python train.py --n_layer=11 --d_model=64 --n_head=2 --n_kv_head=2 --head_dim=32 --d_mlp=192 --vocab_size=512 --activation="swiglu" --norm="rmsnorm" --norm_place="pre" --norm_eps=1e-06 --positions="rope" --rope_base=10000.0 --rope_fraction=1.0 --qk_norm=true --attn_scale=0.177 --bias="none" --tie_embeddings=false --parallel_block=false --init="normal" --init_std_qkv=0.061 --init_std_o=0.013 --init_std_up=0.061 --init_std_down=0.00751 --init_mimetic=0.5 --optimizer="soap_variant" --lr=0.0112 --beta1=0.95 --beta2=0.95 --weight_decay=0.031 --lr_head=0.0099 --warmup_steps=59 --schedule="cos" --final_lr_fraction=0.1 --batch_tokens=[16384, 32768, 49152] --seq_len=384 --doc_mask=true --z_loss=1e-05 --train_tokens=108600000 --steps=3408 --dataset="wikipedia_en"
Each number is 128 + 32 x the weight over its row's rms, rounded and kept within 0 to 255. Layers, rows and columns count from 0. The size above them is the row's rms in percent of the matrix's.

# layer 5 MLP up, 192x64, rms 0.462, rows 37-71, columns 0-63
size [ 90 103 106  93  97 103 105 101 106  94  89 111  94  98 111 115 100  98  99 116 102 100 129 112 100  98  95 107  97 101 103  85  97 102  98]
[[ 96 143 106 128 131  90  77  96 116 141 149  87  53 146 128  79 112  93  93 192 134 151 156  93 133  96 110 166 121 130 116 190 108 127 102  80 149 115  86 132 121 159 156  83  96 158 112 173 104  77 163 132 132 126  82 210 139 121 134 160 127 178 160 119]
 [ 99 107 170  72 106 161 132 173  97 101 109 143 128 158 157 120 180 127 198 150 134 140 172 116 132  95  85 119 123 148 123 154  92 151  68  86 141 132 126 160  52  68 158 132 125  71 118 133 145 131 101 134  88 187 163 166  89 155 158 124  98 115 174 108]
 [ 92 119  89 105 158  80 135 151 123 143 163 139  98 109 115 110 105 124 157 103 142 207 112 101 200 109  96 160 111 163 153 163 160 143 184 142 125 172 165 169 157  58 107  92 134 140 157  54 159 111 134  85 130 132  90 123 141 145  87 143  93 154 101  92]
 [ 95 103 113 163 147  96 212 161 139 138 100 143 102 143 121 171 132 101  94  64 122 125  99 120 138 106 180 111 209 159 151 134 134 101 113 107  87 108 182 177 178 134  73 171  68 138 126 164 131 115 122  84  74 123 129 148 166 125 104 129 137 137  95 119]
 [ 79 130  87 202 174 164 156 146 115  86 133 104 102 183  62  94 100 140 123 149 144 137 187 143 171 148  97  58  76  96 131 139 140  96 126 185  99  97 151 147 101 151 164 101 191 112 135 157 119 136  97 139 148 118 120 170  92 120 147 114 111 130 141 161]
 [138 109  73 141 132 111 118 142  81 156 113 109 100  68  50 142  82 149 157 173 138 144 137 184 143 139  72 126 117 137 114 150  86  98 121  99 202 108  96 138 109 139 166 135  60 110 153  94 109 176  95 161  79 128 128  92  86 126 133 156  88  90 141 127]
 [125 173  97 128 219 151 114 123 139 108 138 113 117 211 115  86 119 118 169 149 100 192 114 152 136 175 104 110  98  95 153 123 122 152 136 204  97 136 124 125 154 116 158 117  90 203 121 114  91 139 116 126  87 180  79 128 110 100 187 121 117 132 116 140]
 [120  93 123  98  90 141 165 119 159 166 125 140 155 179  57 143 143 128 158 142 121 139 135  93  56 154 190  81 153 116 153 183 130 162 119 124 176 155 117 130  96 161 151 151 195 159 106  84  58 108 176 133  90 113 132 135  98 142 131 113 145 173 108 168]
 [ 55 180 104 167 223 138  97 115  90 127  91 135 102 158 169 115 169 112  95 112 106 144 113 115 172 113  81 174 103 117 156 111 109 114 152 183 108 126 118 139 138 166 176 108 123  97 128 107 127 114 218 142 139 117  92 124  94 114 118 161  98 145  82 140]
 [102 145 149  63 197 135 148 147  95 124  72 142 104  93 111  90 124 117 137 152 134  88 161 187 117 140 120  87  88 105  83 178  90 142 106 166  71 132 191 115 100 133 136 167 100 114 150 129 112 124  84 120  81 164 150  97 104 175  87 148  98 120 179 110]
 [ 78 115 132 135  99 149 121 104 189 142 113 126 104 101 117 100 184 150 141 132 115 126 123  47 122  42 101 108  94 127  95 105  94  89 141 165 173 125 114 169 181 156 145 106 163 135 171 141 154 102 178  60  93 134 108 127  96 148 112  71 147 157 144 142]
 [ 69 157 141 122 126 157  94 151 142 120  91 200 148 167 184 161 132 174 148 125  94 121 132 150 178 138 117 141 116 121  62 110 107 149 102  22  97 177 139  81 120 115  92  99 140 116  64 184 125 106 126 108 133 118 132 107 169 121 136 154 118 145 103 145]
 [105 132  89 163 117  87 140 117 130 112 131 127 180  78 128 124 161 138  91  98  92 107 126  88 156 186 115 147  91 121 103 174 141  93 131 106  78  97 183 160 220  95 137 103 148 190  92  83 114 122 147 141 132  97 137  62 136  90 102 114 104 124  87  98]
 [ 93 165 126  88 163 168 134 156 145  46 113 103 121 127 137 159  74 123 113 107 137 195  89 144 138 124  88 118  51 120 126  79  88 142 101 105  95 109 165  83 127 122 106  99 116 146 154  85 132 100 146 133 174 153  56 128 174 154  99 133 126 104 121 183]
 [134 137 111 128 107  97 136 153 174 168  66 122 128 138 136 151 178 173 152 122 134 130 111 105 100 223  65 138 142 116 163 119  87 118 153  67 123 225 135 193 106 114 108 141 120 119 125 123 149  83  97 125 137 138  98 120  97 107 196 126 114 117 104 113]
 [165  76 106 111 118 110 157 146 143 191 163 120 155 199 150  60  95 139 168 169 136 145 127 124 166 159 141 105 168 152 180 112  78 110 120 125 137 117  96 171 133 206 103 125 141  86 112  53  91 141 144 134 104 154 179 109 102 148 101  93 123 126 143 131]
 [145  84 114 173  95 148  84 150 108  56  41 131 166 106 135 151  84 128  94  95 168 179 179 126 152 119 132 151 140 158 189 180 108 122 133 141 170 129 140 104 132 103 165 154 156 111 140 126 150 126 117  92 120 162 120  57 117 149 164 117  91 134  87  87]
 [131 126 130 134  83 150 174 125 131 138 139 108  95 146  93 136 139 143 114 105 157 182 109 167  75 185 170  98 100 142  97 151 142 100 120 127 113 170 130 126 101 133 150 152 111  84 113  83  86 153 106 128 150 104 139 146  27  52  55 144 109 191 115 124]
 [204 138 118 121  95 157 139 162 173 161  87  92 161 105 118 161 142  93 130  40 116 135 153  84  86 115 167  48 127 122 110 100 108 196 102 126 133 144 113 111 116 138 110 136 127 188 140 129  95 137 152 108  69  90 176 139 134  97  85 158 142 146 133 130]
 [ 98 141 204  80 155  92 111 119 127 119 156 126  90 119 160  43  89 139 174 102 125  95 121  95 110  97 132 116 129 155 167 119  94 125  73 134 162 167 174 181 114 104 158 111 161 131 173 129 157 103  82 130 132  76 133 194 144 153 135  78  98 104 137 110]
 [208 148  78  44 112 101 175 100 115  90 151 138  89 109 117 122 130 137 124 143 107 147 111 199  90  90  95 101 145 120 114 149 104 105 151 130  94 106  89 142 180 122 131 115  61  67  88 153 157 163 124  96 174 145 127 139 101 100  87 165 139 131 125 135]
 [130 127 130 129 157  94 139 141  95 138 156  60 119  71  89  66 138 159  61 112 193 120 158 157 125 156 102 137 102 103 155 130 104 102 165 105 143  94 133 126  56 146 120  94 189 136 139 123 134 155  42  99 130 114 104 112  85  94 166 151 168 137 107 110]
 [121 133 182 161 165  74 175 150 120  75  99 114 111 116 130 170 157  72 149  78 152  97 153 169  91 130 113 219 164 130 145 133 100 150 151 100 101  66 120 104 212 137 115 182  97  94 158 131 130 117 100 120 134 143 135  95 149 135 157 105 114 151 123 137]
 [139  88  89 148 101 187 149 154 109 109 147 107 133 153  96 108 111 101 126 110 196 129  91 122 118  50 113 126 138  57  96 186 153 110 192 133  90 114 126 136 148 170 127 175  83  78 143  83 134 115 129 110 179 110 120  87  69 111  96 126 114 152 162 130]
 [171 113 126 136  70  79  87 129 134  91 103 125  93 134 101  74 135 102 155  77 115 118 164 111  77 126  76 161 163 142 134 155 176 152  55  96 133 179 163 102 150  88 149 107 119 172 127 119 127 143 145 131 146  96 147 167 101 106 172 149 195 160 164 169]
 [102 109 107 113 105 163 138 140 137  28 129 140 132 157  90 101 116 149 160 140 102 144 112 180 116 123 115 140 177 128 134  99 139  65 114 200  90 151 142  73 118 152 132 112 101 133 134  56 108 101  65 159 125 119  65 101 159 123 137 135  78 129 176  95]
 [155 135  74 112 127 170 159 132 136 106 125  90 108 136 149 106 116 170 187 123 130 184 110 141  93 130  84  97 117 105 117 150  40 115 154  61 114 182 128  89 109 107 104 134 174 123  84  87 140 133 126 104 110 109 191  67 113  96 156 105  81 125  90 101]
 [ 75 129 142 145 117 135  95  80 103 158 166  91 111 148 138 130  98 113 129 138 165 164 116 142  67 207 119 125 188  94 115 126 135 112 129 154 144  85 184 116 120 124 162 162 155 151 100 133 147 147  81 163 141 158 107 107 126 188 167  67 160  48 108 103]
 [199 111 125 145  91 139 108 165 187 155 109 140 142 163 140 173 148 142 117  97  32  99 113 177 101 101 123 136 110 122 182 101 105 105  91 109  85 123 102  35  94 130 141 172 118 112 107 152 120 104  94 124 104 159 122 138 175 103 175 158 133 132 114 126]
 [141 170 104 118 149  88 149 156  85 130 170 140 163 127  62 136 197 139 118 154  79 170 127 123  93 166 155 138 156 185  89 139 144 157 100  91 116  97 138 149 172  99 164 123 127 119  74 121  85 144 118 196 140 123 138  79  85 130  93 128 106 148  53 135]
 [134 114 167  95 104 108  60  85 167 114 131 153  67 131 102 138 141  90 108 144 101  90 121 136 127 155 136 101  85 119  62 190  35 151 113  93 129 165 109 109 114 133 176 146 128 135 135 132 183 142 107  74 122 137 145  77 123 103 142 125 157  61 113 109]
 [106 117 165 103 126 120  73  89 138  97 156 109 164 154 109 128 116 124 165 148 113 166 116 150 150 154 136 118 156 137 130  79 100 148  72 107  96 102  97  96 177 159 108 128 108 146 119 115 123 124 101 177  85 177 164  36 112 145  69 123 222  87 139 130]
 [138 126 114 101 138  81 186 116 174 179 152 107 178 111 187 139 150 113 151 143 166 149 102 171 136 130 116 172 178 142  99 117 120  70  87 131 178  95  14 176 130 111 161 130 141 111 135  90 155 136 108 140 133 165 132 120  92 162  94 138 134 105 140 112]
 [114 129 124 110  93 128 151 157 123 137 135 130 128 117  75 170 130 133  92 119  64 100 103 138 116 170 119 153  67 122 150 102 181 113  78 126  68  77 127  69 137 191 131 105 105 145 199 111  48 107 155 127 100 148 168 153  98 132  82 130 133 110 106 176]
 [151  95 123 104 134 129 150 113 191 110 138 152 164 151 140 149  94 128 135 108  73 102 180 119 113 141 119 133  93 101 115  98 157 154 127 105 190 128 124 133 121 168 230  94 111 150  88 152 188 169 191 173  90 164 134  70 112 132 164 115 140  87 131 151]]
# layer 5 MLP down (transposed), 192x64, rms 0.427, rows 37-71, columns 0-63
size [ 94  94 108  92 103 105  97  97 110  96  96 109  95  95 102 100 111  99 103 100 109  97 117 112  93  95  95 108 100 108  97  93 107 106 104]
[[146 144 101 141 159  76 144 148 116 173  78 161 137 159  72 120 164 105  77  88 175 121  71 165 147 180 142 132 127 107 133 137 149  64 107 159 116  96 121  92  91 147 108 124 145  97 118 132 173 124 110  90 134 113  88 182 168 150  93 130  66  79 128 184]
 [108 117 105 112 193 105 148 151 143  91 146  73 113 133 191 104 123  93 104 184 131 150 117 102 134  88  94 125  86 120 136 124 112 131 108 160 133 164 130 117 131  37  71 198 113  96 223 115 130 102 129 103 108 100 109 127 165 161 102  92 116 121 123 141]
 [147  51 147 135  82 117 127 129  75 186 118  86 161 170 140 161 159 126 139 132 150  78 109 130 106 106 175 121 115  71 164 126 113  92 155 123 150 159 153 122 141  95 147 153 179  98 110 187 145 124 170 110 119 121 139 109 180 191 127 146 107 163  55 162]
 [119 126 169 154 158 116  64 136 125 127 140 146 168 159 139 161 117  64 134 162 126 146 141 101  57 141  99 165  86 145  79 142 165  75 149 183 138 123 134 158 147  78  78 126 147 179 169 163 132 146 149 129 130  97 122  74 139 132 150 158 118  89  86  55]
 [ 98 124 149 145 118 117  86 169 134 170  82 159  77 114 106 101 127  82 176 127 122  94 168 138  55 135 176 117 116 132  81 163 117  70 137 136  69  61 117 150 145 128  98  88 106  56  97 113 119 127 159 144  97 138 138 147  66 127 121 126 150 127  77 160]
 [148 138  81 173 145  43 130 135  90 118 127  97  81 175 162  98 163 142  99  93 100 124 196 127 113 137 125 159 109 107 154 135 113 142  83 145  82 135  88 148 124 139 166 146  59 116 132  98 159  85 186 119 123 157 114  92 120 133  93 150  95 115 192  81]
 [109 135 140 154 115 116 149 206 141 125 130 126 191 141 102 187  90 163 114 136 124 119 168  96 142 138 117 113  99 146 114 138 160 145 150 101 152 132 124 101 159 136 146 147 144  56 167 104 124 118 174 136  71  93  80 140 182 122 111 172 185  64  57  90]
 [129 104 150  67 137 118 191 125 165 103 143 118 129 154 156 108 114 103 157  64 126  96 125 144 101 123 115 106  82 157  78 117 130 152 106 153 114 141 147 154 165 148  65 168  35  71 180 137 202 143 119 155 114 100 144 121 130 164 158 112 141 101 133  86]
 [113 164  62 154 121 129 173 143 126  97 194 109 140 119 157 180 198 126  72  89 155 103 104 116 129 123  67 153 110  34 118 136 169 116 149 167 162 136 129  92 126 153 112  76 121 150 149  90 117 168  88 110 132 107 132 151 111 163 111 169 162 117 120 142]
 [104 181 115 106 178  97 156 116 177  79  96  70 161 172 121 132  98 169 108 147 188 145 169 178 136 151 109  90 127 117 127  91  87 103 165  52 154  91 156 150 123 104 127 140 155 112 176 124 127 154 108 123 112 108  98 133 212 143  99 151 135 100 120 149]
 [ 49 110 140 133 118  69 130 116 129  99 108 148 105 121 110 118 130  96 154 111 135 121 111 176 134  79 137 156 146 111 176  88 167 109 208 110  77 174 159 121 128 149 126 130 119 152 144 152  69 141 119 193 106 132  87 100 100 126 225 113 148 160 150 104]
 [133  81 102 125  91 132 126 124 162  96 137 118 113 134 172 183 146 140 161 107 180 107 148 214 124 128 127 106 169  64 127 142  94  79 137  97 170 102  85 114 126 178 193 158 108 137  86 126 175 146 150 172 148 142  74 134 122 110 116 182 152 163 166 125]
 [120 119 124  90 176 179 129  83 158  71 157 153 182 154 106 149  79 102 138 143 164 159 153 192 168  99 137 139  89 110 110 136 117 127 159  77 150 114 111 166  90  94  62 161  82  91 169 122  92 150 133 160 126 139 101  98 173 152 136 176 101 126 122  82]
 [174 101 103 137 102 156 123 153 154  91 130 107 148 162 153 132 190 124 174 138 155 105 161  99 127  83 172 157 135  78 144 163 133 163 155  92 130  77 112 191 113 121 208 123  99  67 129 115  83 113 116 168 143 136 121 157 122 176 123 101 164  66  84 121]
 [149 104 101 130 141 165 101 135 163 132 209 118 166 136 160 164 150 153 126 128 123 140 114 186 193 163  81 112 145 133 116 143 112 150 117 164 203  49 131 148 144 100 109 146 100 159 108  68 151 111 137 111 129 141 124 193  90 145  89  97 167 148 157  86]
 [113 108 130 178 136  57 146 137 154  87 141  98 115 139  83 140 152 147 118 128 170 145 202  79 126 143  66 103 105 138 132 105 161 200  80 148 139 105 120  99 183 154 154 153  70 102 113 158 138  91 122 148 141 156 109 143  71 138 163  75 149 142 153  90]
 [182 145 122 114 170 153 141 116 144 108  65 162 172 136 120 166 136 136 119  93 128  81 170  54 134 123  94 145  56 119 147 196 132 122 137 122 143 182 130 114 139 205 109  91 142 146  80  69 140 157 125  88 115 117 136  70 122 163 154 135 113  94 112 121]
 [171 131 111 151 160 153 101 156 189 158 125 124 163 135 117  85  85 122 164 166 135 157  79 137 138  92  99  78 151 112 138  75 153 128 124 112 149 168  36 114  70 141 122 163 113 136 118 117 126 113 102 146 186 187 146 116 177 165 174 115 127 142 127  66]
 [111 119  97 127 138 111  92  97  51 114 117 184  85 180 119 119  98 130 124 132 105 156  44  83 181 109  92 101  90 105 156 119  94 127 124 103 128 154 135  38 115  83 153 123 145 113 103 192 126 111 133 147 155  91  99 153 141  89  98 120  98 140 155 153]
 [125 132 102 163 107 127 117 111 132  84 167  91  95  62 127 170 108 113 179 137 147 131 109 149 189 198 136 137 101 113 111 124 100 102 197 211 115 153  96 156 132 140 170 138 149 111  69 161 123 111  95 169 153  70 125 131 158 112 145 176 123 119 173 145]
 [ 90 137 103 178 115 158 168  78 151 104  85 121  95 101 164  60  82 127 121  71 125 136 140 183 116 150 146 112 141 196  86 103 128 125 112 128 101 146 127 113 105 110 201 178 128 128 170  96  91 123 142 123 124 109 181 196  79 121 153 115 113  98 156 141]
 [136 144  91 152 181 138 153 103 187  85 107 141 112 153 166 166 126 143 151 100 103 172 129 146 135  62 139  99  97 100  96 103 113 129 157 117 161 149 106 139 201  69 169 167 110 117 140 149 195 152 186 134 127 162 160 180 171  99 144 156 163 142  97 150]
 [164 160 129 170 180 127 128 165 182 122  51  87 114 156 150 179 160 137 143 182 151 110 168 161 163 131 124 204 144 129 156  97 136 149 172 128 112  80 154 107 148 136 170 126 136 116 165 170 101 131 148 106 136 134 126 108 129 101 121  83 175 141  74  65]
 [104  68 105  86 103 145 129 138 137 130 176  91 118 125 167 130  74 148 170 126 108 203 146 134 110 153  89  78 114 107  78  98 157 127 132 146  80 149 101  96 159 134 142 130 113 119 177 138 175  69  67 145 144 104 129 215  87 141 129 125 152  92 133 104]
 [ 66 141 112  59 151 171 140 130  92 106 126 124  81 197 140 121 124 117  85 148 122 144 164 108 187 121 170 150 121 158 141 137 162 125 175 123 133 149 102 100 176 170 159  53 136 131 166 160 157 106 160  78 122 158 110 112 165 108 179 154 110  73 106 130]
 [139 172 121 125  66 207 175 150 133 160 148 172  89  96  85  98  99 145 124 108 133 142 185 146  71  90 114 127 124 137 125 121 130 131  95 153 159 133 138 101 167  83 125 147 187 109 109 192 120 101 123 141 116 138  95  62  73 155 121 127 149 146 195 140]
 [112 120 133 162  86 144 113 156 148 151 180 159  75  44 186 140 117 159 134 163  94 149 133 119 139  84 169  70  93 144 166 119 177  43 117 173 110 118 109 100  92 118 104 132 152 131 169 108 142  96 130 146 157 154 114 181 120 147 112 110 127 180 161 121]
 [169 139 121 125 116  89 202 142 160 194 131 111 139 112 158  76 144 131 132 158 128 110 137 180 102 135 129 138 142 155 137 109  77 137 130  78 127  58 148 172 116 170 134 105 155  86  77 157 170 175  92 158 126 174 135 130 111 180 156  83 160 101 184 137]
 [ 97 225  80 183 143 145  99 147  93 161 118 127 116 118  85 152  73 100 141 107 170 143 124 118 135 112 112 151 117 111  84 114 132  95 113 158 146 184 177  93 151  87 169 116 137 168 157 131 116 117 121  91 163  93  75 104  96 142  84  93  84 119 130  73]
 [110 139 115 114 115 141 112 128  74 171  83 174  90 129 102  81 132 162 129 120 176 167  73 124  86 150 123  95  95 193 104 116 153 115 125 104 132 111  75 123 103 155 151 162 116 137 158 121 117  92 104  83 144  89 114 130 104 107 244 148 146 105 103 175]
 [ 89 119  95 144  71 119 113 137  86 151 126 179 160 105  81 108 100 188 116 112 128 163  91 109  97 130 103 128  98 138 104 135 189  98  90 106 130 117  88 152 117 144  51 128 135 181  53 121  79 108 124 130 141  79 106 150 108 123  98 203 101 100 122 109]
 [ 94 163 138 129  92  91  62  93 137 159 129 113 183  88 105 142 168 127  97 109 103  98 101 127 116 140 180 172 118 117  80  94  68 110 122 121  73 135 178 108 126  97 172  75 135  92 101 152 105 125 167  52 120 156 158 160  97 171 128 124 135 158 169 140]
 [132  85 161 134 119  69 160 117 110 138 141 107 174 133  95 139 147 165 113 165 171 125  85 172 147 146 135 125 200 128 193 159 145 137 122 168 115  85 108 155 120 129 195 118 172 139 152 122 110 110 166 155 125 197 120 135 109 115 166 146 190  95  72 179]
 [140 123 104 107 158  72  94  44 143  55 125 146 192 128 153 125 163 150 133 135 107 120  92 148 133 107  96 180 156 165 123 128 128  92 111 127 152 164  88 100 108 126 147 164 153 101 124 124 112 143 132 134 188 154  51 142  87  82 148 150  83  98 182 113]
 [113 118 106 121 122 120 125 114 162 129  89 115 184 165 175  88  96 178  83 140  74 102 144 118 135 143 101 123 131  82 201 170 126 116  95 137 161 139 141 114 184 139 102 151  58  90 130  98 186 102 114 106 130 116 205 179 107 111 116 155  86 115 143  89]]
# layer 5 MLP gate, 192x64, rms 0.453, rows 38-72, columns 0-63
size [109 109 104 107  99 104  98 102 102  95 105  94 103 110 109 114 115  96 104 103  96 123 115  90  93  88 113  98 107 100  81  87  99 107 114]
[[135 122 105 105 119 122 116 195 186 171  93 153 131  72 116 165 119 130 158 165 179 114 121 175 122 143 102 101 116 154 106 172 107 121 134  53 163 113 137 166 124  98 150 207 152 107 123 134 116 108  78 100 141 113  63 192  87 126  91 121 127  89 118 144]
 [ 84 141  96 112 106 176 145  90 128 166 114 115 109  95 153  99  66  76 193  69 141 175 188  83 151 119  72 160 155 137 123 145 148 173 124 156 148 125 171 127 139 119 156 136 127 153 144 114 106 135 134  48 124 181 118 105 123 138 100 167 103 150 104  75]
 [119 197 143 161 118 103  74 100 149 104 112 104 161 114 153 120 128 119  72  88 112  72 171 110 147 104 122 176 147 138 120 116 170 166 165 147 156 161 126 125 142 126 158 100 115  91  81 128 163 117 106 128 205  84  48 135 138 137 100 146 148  61 128 170]
 [ 57 115 133 166  98 139  90  71  72 127  88 131 186  97 126 114 187 140 135 137 111 121 113 137 104  79 123 189 120 119 111 153 127  99 175  87 149 118 141  95 116 133  74 147  94 102 107 166 129 148 131  94  90 201  96 145 148  97 106 130 156 139  55 140]
 [195 108 152 118 111 118 118 140  97  75 112 115 120 167 181 130 144 156  98  81  76 139 103 145  70 121 140 163 163 147 162 134 140  92 121 182 112 165 132 147 118 172 121  72  96 180 101 155 107 176 128  42 121 133 122 127 149 111 153 145 101 125  78  71]
 [126 119 149 156 196 152 104 200 148 124 132 109 129 190 104 102 145 147 129 147 106 134  97 143 162 156  61  94  80 122 180  79 130 115 140 165 103 191 159 201 129 122 146 123  96 137 101 167 139 109 132 103 153 150  94 155 103  66 161 138  88 109  92 148]
 [ 85  77 130 148 150 114 147 127 168 139  93 157 124 127 114 126 112  99 154 103 112 141 125 168 141  78 109  82 148 179 107 123 160 164 183 106 129 138 152 210 124  64 134 129 121 140 108 107 126  87 131  80 107 128 205 147 114  98 137 183 147 196 117 192]
 [119 146 118 154 223 153 112 127  53  93 132 170  93 147 169 137 119 130 169  67 117 148  83 213 121 123  57 160 136 132 141 113 100 148 163 145 121 100 136  96 105 129 106 127 111  86 175  67 129 164 109 110 121 109 130 128 139 159 150 132 127 143 100  85]
 [159 145 121  64 171 140 179 123 146 129  66 139 138 128  76 142 167  81 162 160 107  81 148 108 157 112 146  62 114 108 129  97 119 113  82 179 133 136 164  94  74 114 144 160 127 112 174  99 131 101 130 164  64 146 172 110 134 133 115 188 119 170 158  99]
 [136  72 139 112 149 105 139 111 144  98 105 164 169 134 131 132  92 132 141  80 107  54  76 157  99 101 192 105 143 101 137 109 108  88 125 123 108 166 152  51 132  41 190  95  98 157 165 129 161 142 118 122 136  71 159 120 159 157 133 153 128 144 148 135]
 [152 145  37 115 183 120 132 106 180 124 102  95 151 141 127 153  97 141 143  87  77 149  61 174 131  75 108 108  70 159 110 133 177 136 185 152 119  75 148 113 100 116 147 108  75 132 126 151 170 130 144 127 110 113  84 127 148 174 136 181 102 110 130 123]
 [138 114 118 149  56 161 151 139 124 126  85  86 166 114 165 132 131 137 114 157 107 105 110  81  82 144 132 183 131 111 106 115 140 123 146 134 150  45 191 115 143 134 105 113 131 167 125 103 151 119 188 153  54 164 170  68 108 155 103 154 151  62 115  99]
 [141 122 144  81 162 114 125 138 116 195 109 121 107 127  91  93 194 162 147 115 117  20 149 138 183 110 101 122 128 129 109 144  78 159 152 108 178 158 148 145 167 108  91 139 155 126  96  91 134  90 144 119 149 106 106  65 145 132 112  70  81 159 102 116]
 [146  99 131 153 103 126 106  76 117 123 146 115 135 100 120 179 102  89 126 155 136 172 128 157 185  96 108 135 158 158 124 158 120 135 101 156 190  41 172 144 140 115 117 123 135  77 139  50 124 172 150 130 158 118 132 142  63 135 110  65 107 118  76 178]
 [104 119 140 122 129 204 142 110 120 108  92 149 104 129 123 212 124 167 110  99 120 161  90 146 151  86 139 108 152 144 126  89 122 168 160 123 168 106 117  96 114  89 148 133 193 153 136 171 121  53 114  66 161 123  99 136 156 151 133 224 111 127 109 134]
 [122 146 113 130  80 215 111 122 138 109  97 143  98  59 119 129 176 163 134 129 155 119 120  96 129 144 160 118 141 188 126 119 123 132 170  91 201 206 133  81 154 137 111 141 109 164 102  99 112 150 171  98 154 159  97 145 102 152 143  55  92 116 133 102]
 [177  66 133 117  92 105 129 141 215  81 132 145 130 188 100 100 106 119 152  94  99 166  89 128 115  96 107 104 167 135 138  74 101 195 119 131 126 137  99 121  85  73 150 156 171 184 121 120 122 153 136 104 123 142 139 125 188 173 156 117 102 149  82 117]
 [123 137 127 107 129 147  88  99 127 106 149 159  61 115 157  76 119 136  98 130 163 135  85 173 120  83 153 206 118 132 107  72  87 122 134 126 129 140 102 125 106 145 225 102 116 115 117  81 161 132 130  68 144  96  86  79 133 168 101 103 177 163 108 113]
 [172 123  94  97  72 158 159 163 118 146 111 136 130 164  96  99 120 118 169  80 104  47 194 155 135 119 130 121 178 136 151 126 146 149 131 102 174 102  80  89 132 168 175 121 196 117 104  62 115  67 135 119 153 127 168 168 143 125 163 111 121 133 141 117]
 [161 138 101 132 185 139 121  83 169 102 146  93 148 165 135 166 115  90 163 119 149 112 142 183 166 181 160 134 132 162 151  50 173 102 149  48  72  77 130 102  96 129 150 136 155 141 122 116  98  90 127 187 118 126 118 126 163  84 130  91  93 105 149 134]
 [156 135 126  93 133 176 164 115  98 117 115 141  94 120 152 123 105 129 211 121 105 137  99  91 191 102 115 127 143  72  89  97 159 125  63 137 107 140  76 114 154 135 146 112 128 116 139  79 165 135 166 169  63 128 184 170 127 130  87 106  50 143 124 103]
 [141  98  83  93 117 129 119 136 120 161 161 150  97  91 103 118 144 181 106  63  70 170 105  81  90 104 153 115  94 168 113 129 166 152  99 135 141 169 134 146  68 103 132 133 105 176 141 169 140 115 126 135 108  81 105 126 110 146  62 197 113  60  87 141]
 [140  82 106 130 118 152  87 115 109 125 111 126 128 158 185 112  89 173 139 128 139 193 112 140  94  68 103 102 154 119  61 119 147 140 132 125  91 117 164 123 129 179 170 147 116  73  80 150 225  82 163 131 137 130 108 106  68 175 134 163 120 149 140 127]
 [127  74 138  54 130  97 101 148 145 112 159  79  72 100 114 166 118 127  81  81 144 149 132 189 155 104 114 176 131 187 129 128 184 168 125 130 106 167 123  74 146 130 134 149 136 119 155 143  91 120 159  43 151  92 132 116 112 131 163 128 171 133 178 115]
 [119 142 128 122  80 172 179 120  48  51  52  90 159 165 160 142  82 131 154 112 151 155 140 181 134 139 144 123 135 103 105  74  84 174 114 151 109 113 106 135 122 143  92 141 146 133 165 100 133  84 100 122 110 143 134  81 118 129 113  67 161  81 130 151]
 [105 123 138  87 123 123 125 126 117 159 138 150 101 143 106 100 141  98 118 173 140  53 102 133 178 146 179 118  92 181 140  97 165 115 102 142 156  92  90 156 171 193 164 175  84 168 181 157  70 121 125 161 135  97  77 165 139 167  90 166 135 138 164 126]
 [157 131 162 140 147 129 113 145  99 160  92  97 154 171 122 139 199 112  64 102 110 128  79 114 158 117 151 150 117  86 146 111 118  92 153 157 198 127 153  87  86 105 180  96 128 130 143 133 208 135 108 138 129 165 137 150 103 167 163 123 187 135 190 175]
 [ 53 107 100 101  59  53 116  67  85  96 154 109 125 124 138 112 102 124 142 111 142 108 135 124 118 180 141 119 135 155 126 120 133 166 146 107 140 111 185 124 152  55 131  78 132 151 131 160  89 109  90 152 127 170 206 122 156 156 142 150 102 130  73 125]
 [103 168 120 107  96 133 187  96 103 121 117 168 173 105 130 161 183 145 163 125 141 117 151 152  97 133 105 168 135 123  91 146 168 181 150 101 126 115 143 123 168 146  90 188 180 142 108 106  88 152  74 187  92 146  87 124  89  79 141 167 168 177  82 120]
 [132 121 159 200 119 153 136 130 125 133 123 120 149  51 116 162 101 108 151 139 140  85 155  55 158  95  76 181 126 130 155 105 220  87  64 132 118  98 136  93 107 153 106 182 105 140 158 126  83  97  97 159 139 136 111 143 138 130 130 181 152 151 138 131]
 [143 128 152 140  91 162 136 192 101  74 127 131 130 138 180 132 142 166 101 116 159 122  63 173 127 107 139 163  90 123  93 145  93 115 164 171 206 111 103 123 118  98  95 130 128 147  59 146 101 158 163 138 152 178  95 175 172 133 188  91  98 133 137 102]
 [131 164 113 194 134 162 168 164  97 118 121 133 109 137 123 180 147 104 100  84 115 146 138 111 144 102  53 159 144 155  97  52 139 158 127 149 119 100 163 160 115 109 139 175  52 117 142 158 129 162 125 100 157  96  92  38 105 133 102 106 111 169 143 136]
 [165 132  46 132  89 105 125 132 137 127 170 162 135 110 151 173 125 104  53 106 175 119 147 128 134 104 214 124 125 135 131 116 154 192 101 126  71 142 200 124  90 121 122 118 117 152 153 109 110 124  84 165 148 158 185 156 137  70 115 140 155 111 107 139]
 [117 176 152 110 114 115 100  96 112 178 181 150 147 157 170 138 110 137 126 174 119  91 165 112  80  95 145 150 102 124 138  42 153 123  90  96 150 149 149 117  91 107 122 123  64 157  73  89 158 135  69 123 154 114 155 159 185 124 169 127 195 144 144 141]
 [134 136 185 124  78  91 154 138  67 111 129 155 128 139  71 166 129 158 165 161 105 188 129 154 150 126 175  81 139 136  94 107 109  74 119 170 120 127 128 155  34 109 147 159 159 126 136 143 127 117 131  83 160  94 134 115 139 109 130 196 152 160  65 139]]